config.yaml
d_model: 128
n_head: 2
head_dim: 64
norm_place: "pre"
rope_base: 10000.0
rope_fraction: 0.5
attn_scale: 0.125
bias: "none"
tie_embeddings: false
init_std_o: 0.0439
beta2: 0.98
lr_head: 0.00633
schedule: "wsd"
decay_shape: "square"
steps: 5156
Each number is 500 + 50 x the weight over its row's rms, rounded and kept within 0 to 999. Layers, rows and columns count from 0. Numbers have three digits each. The size before them is the row's rms in percent of the matrix's.

# layer 5 attention query, 128x128, rms 0.16, rows 103-113, columns 0-127
092:572495561477422409535454542539420568600487564566454525546529531400507466576512431491566521485546484518568436511448492627495545476537527432500544469466555484456451543475451559591365432432531519503486570488462500519511587433488483536522476479503488503518421471519609482387469541557508465598529514498472506513488570500543550542513512552506521489424568573518547423484516439484448562431525
119:534520558506471540528514547528445495452510474560629492454459561402515488524594551466562553493500547485452521549580478448573453461515507535465511634499494515590496559465476482497564555462486462440579554420538487524527427473524534471554515500554444451472526531416448463484479500583530469451635494564539539634474480462474533584480487486451545512542546504560507537495358445501535416430523
119:454582519538606527527552404540479485429488527391498502470432473504495480452448395513537507499396539488474538414620565463483491527465407497444429477418554494537515436401491422477532487501417506470574480550429596467506560453502467524579534475554471521567519443491472492499605483486489393538380548482421457496526550509515450460489522535456599515545486545492487493517517444463484521444532
115:540568480496465542522481472478498520480479430452545469519534539560507406641511439498567552495455446544493508456387435451516416499473541454622483508469478646482568508514536504546530450478488520425406364469482431539506554526555538458559486553512542519499460494539464533501581520503447477468513514577521495431501465556527474459496529540430447540506435576481416452505449538502373521460602
104:536475602518541401422491435480389421555491393489488498509527377469499504522509562437534554515506573500444598444561481443563501479489557513539499592610465525501534486516493502479557376512473507499520546414481532530493515504435532466435484485520445519538543445425455443476498472510516532423558542639480502488463465495498451595526577510479483540493581607508593487502546541537473425509493
100:524482459563471484503498445497386542509509441514589542429483481468441526566549492544493494487421554565553590472578545534507491473426411514490558507450551391525497562436565546466567433566538454519541402471590495406558495477521509540553501477526469546561531478439498454381463518490529442475473380498555444437469507461444449473465508491510405572549503615405458485482490449516560468516488
113:505545532508446545532469560672588469484503560493506549507411566458542543464475599462523569437602458464529538479504569454503453521576538597520489532489589553507513551431540506511495471540543482518529581499555439431493576508485542494497501506562560525511457402373536507509589474486439525525468532502535572568519504542544447505548483463455441428446523511542546490660549517521483486551515
105:532479552499545515566554482602493516476430457569502510555403605400597541484523543512480543602504543490512452525533499472492527521575505577443541528478495488479478514626456528553605493508618504512473464414567458423492558536494470547623508449569515561515479511481541598502494481494502445573567470500512513536472465449547569554532498547427475507475461456497504595577553469493470589570568
110:474582454487528385533492538478441527481456426435469553552443527480560531444470502531438494520576475466484555575498480561520499449470537601631493404498477448441511487427493474518444418534493555502582410328451513554465508450463523513488549469422528518570475444533497506465487547462451589523516605402535510484544432506499453503546412418465521516560530485527475543483462567428494498478468
103:464546512517523503493494421490512485516502502472442503469505461589494515491584522499491483489528553589474519469532480498560552424454513408442523532549494506557497538541489522502503563511391463554566547483494579543533448600554457510482548413517616556459505478423467459571627463423627518513432506461591535450511481411514512558535534584573520597412521552546588462496376519501519549526488
122:546463508550459473553551512478524566489398452574515496422469516515582413520513469553522486547656512435536468508465453443561509406463488516518547501438542436477443601433490537595530533478436569494425541413473384528461511426539528424490451518522415505485463450459469480537520489502549519488517514457495470568450554439550517534481475520505551418446454502646514474471610484441433519484492
# layer 5 attention key, 128x128, rms 0.159, rows 103-113, columns 0-127
101:496522497490535456601510550468417549511444407450500550507465548449483593521465560436496522514457511497458469536523463530515484564568519497525493407458568497551451522452475578521431534493468473579471536554447532561503419465519471390412514466532440557530405562411429429439440475513373422512571422423490539553518504505467540462497568511554555443539544587465534490422446485459536427488441
120:515525596472448388562475508461496455531443525479501577515456499490524476451497455516648443419502511463435571507561529522576525520485514469386480521447512575557471561573491500467498472424392520473520572563472441456500468459521632504389456568515405491416460507451510465499505502498442512484504477619604502462542535476465496500491537505520457579489513415473494487584536547583559481475454
119:529570452538508516493602508498456444465552629561562438494503532490530475489543480541481485537435514531528535475548457492531482522394392458498529496472556545466563491405473513554529531528559492441479493520572592441473454468376502555504439542391475576431541406549483484552551487445575578439573545481490554532569477501488494471527506483508553661469531519470519495525441502535489533456621
120:587510609472486532545602453545482453568463522461516448368541465494484492491517531492464496494517546544403536491461423585512558444486537512569422496508472511535546468460434501527554584474568507428554418472445580501533456495497529467480509440501492471514522517498590521548452530551525410504527541608580545499409480571508474471490565483488476436427480414552554461391464477529406595482584
118:490525559438527466445478493510587495634476525412566453545472457359547488519608408489490501598471497462483490492536465563537475467537436524524473423606501533621490484483541390510545495478471491544541542553519500492551506550462521516476420554513421379446478521451488471497573494413506538460575483612485540452537504474519513561450451540513481424536533529442462525487434455525532475568561
098:512540493490502457468561460404470433543505591528561465398569574409568440496563526480599527455524496480567542509470539483522492554506428446567519437572464497509541425525573518396634551480588584485552449481493415522561402487452565539529474516498502565460484489503534433430473445511494481526475454557505482479479481342492508467469564485476487432471398542473512488561462518511458541475470
113:548553496552463655463430575548596491480481493562456496567529595551448509492512577432498540457492527493507430460398464434472492522537504485464510452547541632492434510423489439531549490519435526528480520520493458377489557543556507370438536452585484525520437508496456406520507553454522533400460463444531477554529401540478535431529442561485468564524513474497504470469481542515570536542496
105:527440446535428485554455555462465482463489514437523587514529583525513610405475512445467485543533601496558432517548444444484582490540468524488510493504485574455460520574590537422469444502551582522437486454533494460458509520557510524531580464520395565483478508439565474531426429530536454571444536492542425480511387427449533518571463509502515590532493435456592507508500492534550635436525
108:472441428468495518546506440425521572533544614488436484519474593557545529497566402559448432450552527530498448531528515433583520527610515563546435508493420529500491455480469462504504555497560548464516426508547502460606525419493416503490522468505536522524497534523528419575554580488490443507594612462606558540476546484502503429569500519455613526571494528566512489463600560517515538517502
112:601450516529506445427492612563536512433480497476462551510459485457556400629549491542505416486478431547457498506468542541492556548464417488476455533488574425436475546515533581622483502478528494499526538465506450420468552488534537485586469485472455445453598397476424553477433499439447616559496558474513486455545426489603484535442468544579544418527485512498492446497539487468478499442515
125:506457532382502481587453522499547540535524551602429536520416578511539582463544563478455437551417523506542532454488501542531606505583467424408480332496564517513528539544444466513453455451465495541466539554416474528456430484519580482472510514531458532508490463481556574518425508530464367470483590534522532559587506541489583516532534494490584453497503482518527436508518492534484415524464